Part of a small language model's weights.
Architecture: no biases in attention or MLP, untied embeddings.
Each number is 50 + 10 x the weight over its row's rms, rounded and kept within 0 to 99. Layers, rows and columns count from 0. The size before them is the row's rms in percent of the matrix's.

# layer 3 attention value, 128x128, rms 0.453, rows 85-97, columns 0-127
089:53 51 50 46 48 34 41 40 52 46 30 60 34 57 66 53 49 57 45 25 44 36 61 62 51 48 59 43 44 66 60 38 47 55 53 56 35 25 41 35 44 39 68 56 47 50 43 70 45 43 47 50 44 61 41 47 65 41 44 42 61 52 68 55 69 51 50 48 45 37 37 40 44 49 31 46 39 53 51 48 59 33 56 45 62 23 43 50 50 48 45 35 52 48 39 58 46 28 64 64 41 53 45 39 55 54 62 48 51 58 55 42 41 44 40 49 42 40 39 56 63 65 66 43 57 42 50 43
088:41 45 57 57 54 49 34 45 47 41 45 54 41 49 59 45 66 65 49 63 51 30 48 58 61 53 39 43 59 41 38 58 41 55 24 49 66 28 45 56 61 44 50 51 40 65 46 37 46 51 42 61 45 56 77 53 43 48 49 39 56 50 72 67 48 44 50 39 41 59 41 46 52 31 42 65 42 50 66 40 55 63 57 50 42 46 55 53 51 48 55 35 53 47 40 40 51 77 57 49 44 31 42 65 61 45 67 35 56 34 63 62 48 48 38 42 61 47 59 40 48 48 52 43 49 34 59 56
099:54 24 41 32 67 41 25 54 43 41 52 47 38 57 33 48 54 44 65 60 50 67 26 55 50 65 56 56 39 33 55 37 45 54 63 64 40 39 61 54 63 50 41 44 42 50 55 58 44 56 54 46 30 41 50 49 40 45 63 53 54 51 29 41 45 54 37 50 48 47 51 58 62 47 26 41 48 54 53 50 49 45 38 39 64 52 53 56 52 41 55 34 44 57 65 53 44 53 35 52 68 54 67 52 60 46 43 58 48 46 37 65 56 51 48 50 70 40 46 49 46 53 67 38 44 52 65 40
080:50 49 45 53 40 59 61 58 47 50 50 56 43 39 63 43 51 42 54 76 51 47 39 57 50 56 39 64 52 65 39 51 50 57 52 45 54 46 52 49 59 45 55 50 52 37 41 27 53 58 57 75 54 56 56 30 35 54 60 29 51 65 47 40 46 60 37 39 58 46 61 58 48 52 44 55 41 62 54 42 59 57 59 48 42 60 45 55 30 24 52 56 41 50 66 38 28 51 63 64 72 49 60 38 60 48 38 42 51 43 55 46 65 48 60 48 47 58 60 54 52 71 39 54 68 60 48 67
089:65 54 55 59 47 58 57 59 56 47 38 58 47 69 49 53 63 34 57 45 70 31 64 35 51 31 51 49 48 43 38 54 59 65 43 45 31 54 54 44 59 42 57 45 57 48 28 55 58 44 65 40 58 41 39 49 38 52 54 61 42 48 37 41 67 36 19 44 52 51 53 49 50 61 50 49 61 41 58 60 59 68 49 61 44 49 42 45 56 58 49 60 50 38 56 54 41 53 52 39 40 54 41 63 37 58 46 42 41 57 45 49 50 60 42 70 50 36 40 73 33 52 46 70 49 61 44 46
089:35 57 43 49 59 45 51 49 53 39 57 51 57 55 47 62 36 51 45 43 53 41 35 61 57 46 45 55 41 39 34 65 43 40 33 38 61 39 52 51 62 62 48 51 68 52 55 60 40 69 57 58 66 53 39 39 64 59 71 46 62 52 64 47 27 49 51 52 53 59 58 27 45 59 51 61 58 55 48 44 48 45 59 28 51 45 55 58 45 49 54 60 51 37 50 51 70 64 51 58 48 54 55 36 39 34 45 58 48 64 62 52 70 56 55 74 66 46 67 40 48 53 50 37 51 56 52 29
085:45 46 41 52 47 37 57 55 52 53 37 64 59 41 63 41 56 49 50 48 41 53 42 49 51 41 46 59 41 60 54 61 51 64 47 58 44 42 54 33 46 35 52 52 37 56 55 54 64 60 46 36 74 54 49 76 52 49 56 63 32 49 71 53 41 55 55 51 41 55 45 31 34 52 60 52 56 50 58 38 42 41 44 51 50 73 51 47 50 55 50 67 54 29 45 49 37 34 37 56 72 57 61 58 54 65 53 41 51 66 57 67 53 43 39 62 41 50 48 41 47 38 44 56 27 27 38 53
093:37 46 44 40 58 48 67 53 26 37 49 42 49 54 42 35 42 50 41 46 46 60 60 53 45 43 49 42 31 48 57 60 59 55 55 57 72 49 58 43 48 44 43 63 65 50 65 41 44 43 43 46 68 60 50 54 59 65 43 28 49 43 48 67 59 60 47 46 44 49 40 54 47 63 44 62 50 73 44 40 63 40 47 51 44 58 26 48 41 44 49 65 56 77 42 49 49 47 42 45 38 56 43 50 44 48 61 49 23 41 42 56 64 51 58 44 28 51 60 47 60 53 70 62 40 47 56 43
089:49 55 48 37 30 31 42 61 52 48 40 34 29 45 55 36 55 51 72 55 59 50 39 52 46 47 37 34 49 48 63 47 65 41 41 48 46 69 41 53 51 61 59 66 43 63 53 54 52 74 47 55 60 49 53 43 61 51 50 49 42 61 39 40 34 53 54 37 54 45 56 44 38 55 44 47 51 37 66 59 40 60 59 29 61 58 60 38 45 64 37 38 30 59 39 63 61 57 51 54 55 35 44 45 50 35 49 62 36 63 45 40 67 60 62 59 40 47 39 50 43 48 49 42 59 53 39 52
092:46 33 51 40 47 31 40 41 47 57 41 61 52 71 61 40 59 31 52 38 53 44 57 50 43 50 47 49 50 41 37 62 51 50 44 50 46 63 34 48 44 53 65 60 48 65 49 51 27 42 43 73 55 42 55 74 60 40 50 65 41 38 63 45 52 41 46 55 58 50 29 29 62 51 53 58 53 57 58 44 65 47 56 39 34 44 54 55 53 58 38 63 33 65 32 41 48 47 56 54 37 40 43 38 59 56 50 43 39 49 54 51 52 54 52 26 64 56 56 43 56 40 39 46 55 52 33 39
096:44 39 55 58 50 47 58 65 62 34 62 37 37 46 48 44 52 51 54 54 34 56 57 50 53 51 43 49 54 45 50 33 55 69 38 65 65 28 44 42 36 57 54 53 75 48 56 47 56 26 57 50 37 49 53 68 63 31 76 64 60 61 56 40 50 35 38 52 54 36 63 52 47 45 49 51 48 47 48 65 61 37 58 75 37 58 51 45 52 63 37 26 55 62 55 55 48 51 42 54 58 40 61 49 54 47 64 51 57 62 43 66 43 45 35 45 51 39 57 51 55 54 49 42 57 52 50 49
094:64 52 58 52 37 55 37 52 46 52 48 36 51 56 65 59 32 56 47 61 46 47 60 58 47 39 55 47 58 61 33 54 54 58 49 43 53 47 68 60 41 51 57 65 52 29 40 59 61 37 41 65 40 59 69 60 53 50 47 39 37 57 56 65 26 41 45 44 63 55 39 60 56 62 46 39 36 52 36 43 58 59 47 41 46 51 62 72 67 40 68 46 57 57 51 39 38 25 48 44 38 48 37 50 39 33 45 35 54 48 42 60 41 55 52 51 40 51 56 67 47 50 46 44 57 67 44 39
090:32 40 49 51 51 60 44 44 48 55 57 20 45 51 56 29 38 52 65 57 56 43 57 57 38 50 33 60 47 46 45 41 41 51 60 51 53 47 71 54 74 42 24 54 57 42 51 60 45 51 54 52 41 40 41 53 38 62 43 52 57 32 38 38 62 48 50 41 36 50 40 49 43 58 51 55 33 43 33 43 51 52 57 52 51 61 36 61 64 52 52 44 41 57 34 40 46 52 46 51 50 80 50 60 59 47 67 45 49 58 54 45 47 52 41 70 35 56 30 42 54 44 40 43 35 48 40 52
# layer 3 attention output (transposed), 128x128, rms 0.409, rows 85-97, columns 0-127
089:49 53 32 36 35 40 47 16 55 48 55 64 57 60 67 42 51 48 61 51 57 52 49 57 61 49 52 45 31 65 54 53 56 51 45 52 48 53 44 39 54 44 58 46 41 44 32 57 48 49 54 33 60 60 40 50 58 42 37 52 57 58 66 26 58 41 45 41 70 22 46 55 42 49 47 54 53 60 56 69 58 32 48 48 53 46 51 49 62 34 49 62 62 57 35 57 41 64 59 59 50 62 49 47 62 55 46 64 52 37 60 69 51 46 45 47 26 48 50 40 57 58 54 54 60 55 39 45
091:43 43 57 24 61 53 62 56 51 41 42 59 48 28 54 56 59 54 47 63 68 57 38 60 59 41 42 63 55 50 47 55 63 57 33 59 52 53 46 42 43 32 45 53 63 27 51 45 47 39 57 51 59 65 69 56 34 41 38 44 49 42 25 33 48 46 36 50 41 59 49 56 67 31 38 44 47 62 60 45 56 60 60 43 45 54 39 35 51 64 42 49 60 54 42 51 42 60 54 50 63 45 49 55 52 40 35 49 46 51 62 63 45 52 44 61 28 49 64 46 51 27 55 37 50 41 57 52
106:51 40 37 51 52 55 44 58 55 47 61 39 60 33 49 42 71 52 52 64 46 52 42 55 37 43 57 82 34 34 32 65 41 48 43 41 56 57 52 30 45 58 50 39 45 38 54 38 47 57 51 56 37 44 45 58 44 49 68 58 36 62 73 64 34 56 43 40 41 45 53 36 58 42 42 35 52 40 43 62 40 39 54 46 63 62 43 52 45 52 50 45 44 35 57 60 45 52 39 60 60 42 47 45 56 47 48 60 51 43 34 44 54 40 51 51 74 55 62 48 41 60 46 60 63 50 42 25
087:45 49 39 65 53 56 52 38 55 54 50 39 49 42 44 52 46 68 43 41 39 45 46 61 66 46 49 46 58 58 58 50 64 65 21 43 51 48 40 39 70 44 56 75 75 20 52 47 42 52 32 72 70 40 57 59 42 56 45 59 48 42 54 50 52 49 40 51 31 45 49 54 80 55 41 59 64 46 61 37 38 65 42 59 44 46 39 56 48 56 45 49 47 51 57 39 46 65 57 51 42 58 49 53 43 49 49 46 59 57 49 57 53 44 46 40 49 42 46 45 56 52 63 38 54 41 50 33
090:55 52 54 55 55 52 57 47 44 53 47 53 63 48 43 49 42 54 44 50 31 32 53 47 32 58 47 48 52 45 36 46 67 51 62 53 44 25 65 51 52 38 61 35 40 49 41 68 54 52 78 32 59 62 47 54 62 58 53 54 57 60 48 69 73 66 52 36 62 53 38 34 46 67 68 38 53 48 55 45 54 55 48 60 64 40 44 52 49 49 69 45 62 57 52 53 48 44 63 40 57 47 45 65 34 48 50 40 46 63 27 58 46 50 41 48 59 42 52 57 40 45 47 63 32 40 37 43
097:44 58 59 37 65 49 42 72 57 48 63 48 50 50 61 54 38 43 67 31 52 42 48 53 35 41 47 44 71 42 50 62 37 62 33 51 42 61 54 54 55 67 52 47 46 60 45 30 53 59 47 73 67 44 52 39 58 48 55 66 46 37 45 53 56 51 44 39 53 56 58 53 35 37 41 41 49 63 49 45 47 54 55 43 49 63 54 33 51 54 71 36 51 47 42 51 71 45 47 51 57 43 65 42 46 33 36 40 57 53 37 48 56 33 44 67 32 36 50 43 52 60 37 43 51 46 72 57
096:48 65 31 42 34 54 62 60 41 34 50 52 29 51 64 55 57 52 52 48 73 59 59 59 47 43 54 53 65 57 52 52 51 48 48 38 51 53 38 55 24 34 54 41 51 72 47 61 44 27 46 42 54 36 57 55 49 52 51 65 41 41 40 36 48 75 63 48 59 44 59 43 51 58 65 52 50 42 58 51 55 30 40 51 53 44 55 36 47 52 57 47 65 37 58 35 53 29 48 53 41 65 53 59 57 56 49 32 45 70 60 54 52 54 33 34 50 48 54 50 57 54 51 37 50 52 64 47
098:53 51 56 42 55 59 59 73 43 42 34 45 48 54 53 17 40 39 84 41 49 44 62 45 69 40 51 57 41 60 39 54 48 50 35 34 54 41 38 55 53 66 64 45 57 55 63 39 49 44 49 59 31 31 50 39 58 40 44 35 42 77 45 54 46 50 42 53 60 43 43 53 51 63 37 74 53 63 47 53 44 48 46 57 58 61 55 62 47 51 51 53 57 58 44 45 43 56 45 47 40 50 59 41 46 50 50 44 34 48 64 65 41 53 57 56 32 64 56 56 46 46 56 56 48 63 47 47
097:39 39 42 54 25 42 28 59 58 44 58 45 33 42 42 52 51 59 42 68 51 46 37 51 35 33 58 42 50 56 51 54 56 71 52 36 63 62 40 52 49 58 49 50 64 59 47 43 31 46 54 59 59 55 32 51 70 53 49 44 52 60 64 44 67 49 55 38 45 53 51 52 60 59 35 61 32 45 59 41 41 44 41 56 60 43 62 41 55 55 49 45 30 53 44 53 28 52 40 37 46 48 53 64 54 29 45 41 54 51 34 41 49 54 65 66 46 44 46 44 52 47 34 36 47 59 31 57
096:78 45 63 34 56 45 54 61 62 53 57 41 54 53 65 40 50 46 52 52 52 31 36 42 57 43 54 57 69 72 32 49 61 61 53 52 43 60 41 44 42 59 50 43 47 57 39 47 32 39 65 42 45 49 60 42 47 53 33 46 64 46 54 35 51 49 43 48 44 60 60 34 48 64 52 48 48 54 44 51 73 40 56 45 40 64 61 36 54 43 52 66 43 54 31 37 45 49 54 47 65 55 50 63 65 44 59 60 58 36 46 51 39 58 69 45 61 44 42 66 29 41 46 44 71 44 47 46
095:50 28 50 68 52 52 35 43 51 27 39 36 46 66 56 45 46 59 41 68 52 61 58 57 48 34 37 58 51 34 51 33 46 46 45 42 51 48 51 40 43 52 47 42 38 45 67 57 48 40 62 57 39 55 48 28 50 52 69 59 54 48 32 43 57 52 36 45 63 38 57 36 44 46 53 18 53 42 47 58 65 73 47 60 52 57 58 58 54 53 40 61 46 36 49 44 34 46 43 56 57 44 51 38 44 54 60 56 55 53 51 71 39 45 38 50 32 37 55 57 44 43 53 46 55 36 42 55
094:51 46 54 48 56 57 59 34 46 54 57 64 48 50 57 43 35 52 51 45 49 43 44 62 72 53 46 42 62 46 46 48 64 32 62 40 40 47 56 49 42 51 47 46 41 45 67 50 53 54 39 48 57 56 57 26 30 44 45 43 54 53 70 46 47 30 55 44 46 69 54 61 53 56 49 38 67 64 50 33 48 48 48 42 40 51 71 73 44 43 68 36 49 52 46 69 46 41 58 41 48 51 42 30 63 56 40 50 65 54 53 50 51 36 53 44 40 51 57 43 40 37 60 52 77 37 31 53
099:48 41 44 41 55 35 52 72 45 52 75 44 42 45 46 54 41 43 45 67 63 50 54 39 31 29 37 63 52 49 45 61 50 49 48 33 45 50 53 47 48 42 43 37 44 54 39 57 71 60 62 61 65 34 44 54 48 63 50 39 47 46 65 59 52 57 54 63 39 64 64 58 52 60 38 54 44 49 53 47 54 26 51 45 45 74 45 51 47 65 47 51 60 58 42 47 45 45 61 46 42 50 55 39 48 59 56 61 61 66 76 73 52 64 44 57 50 64 38 49 53 45 51 60 42 60 45 36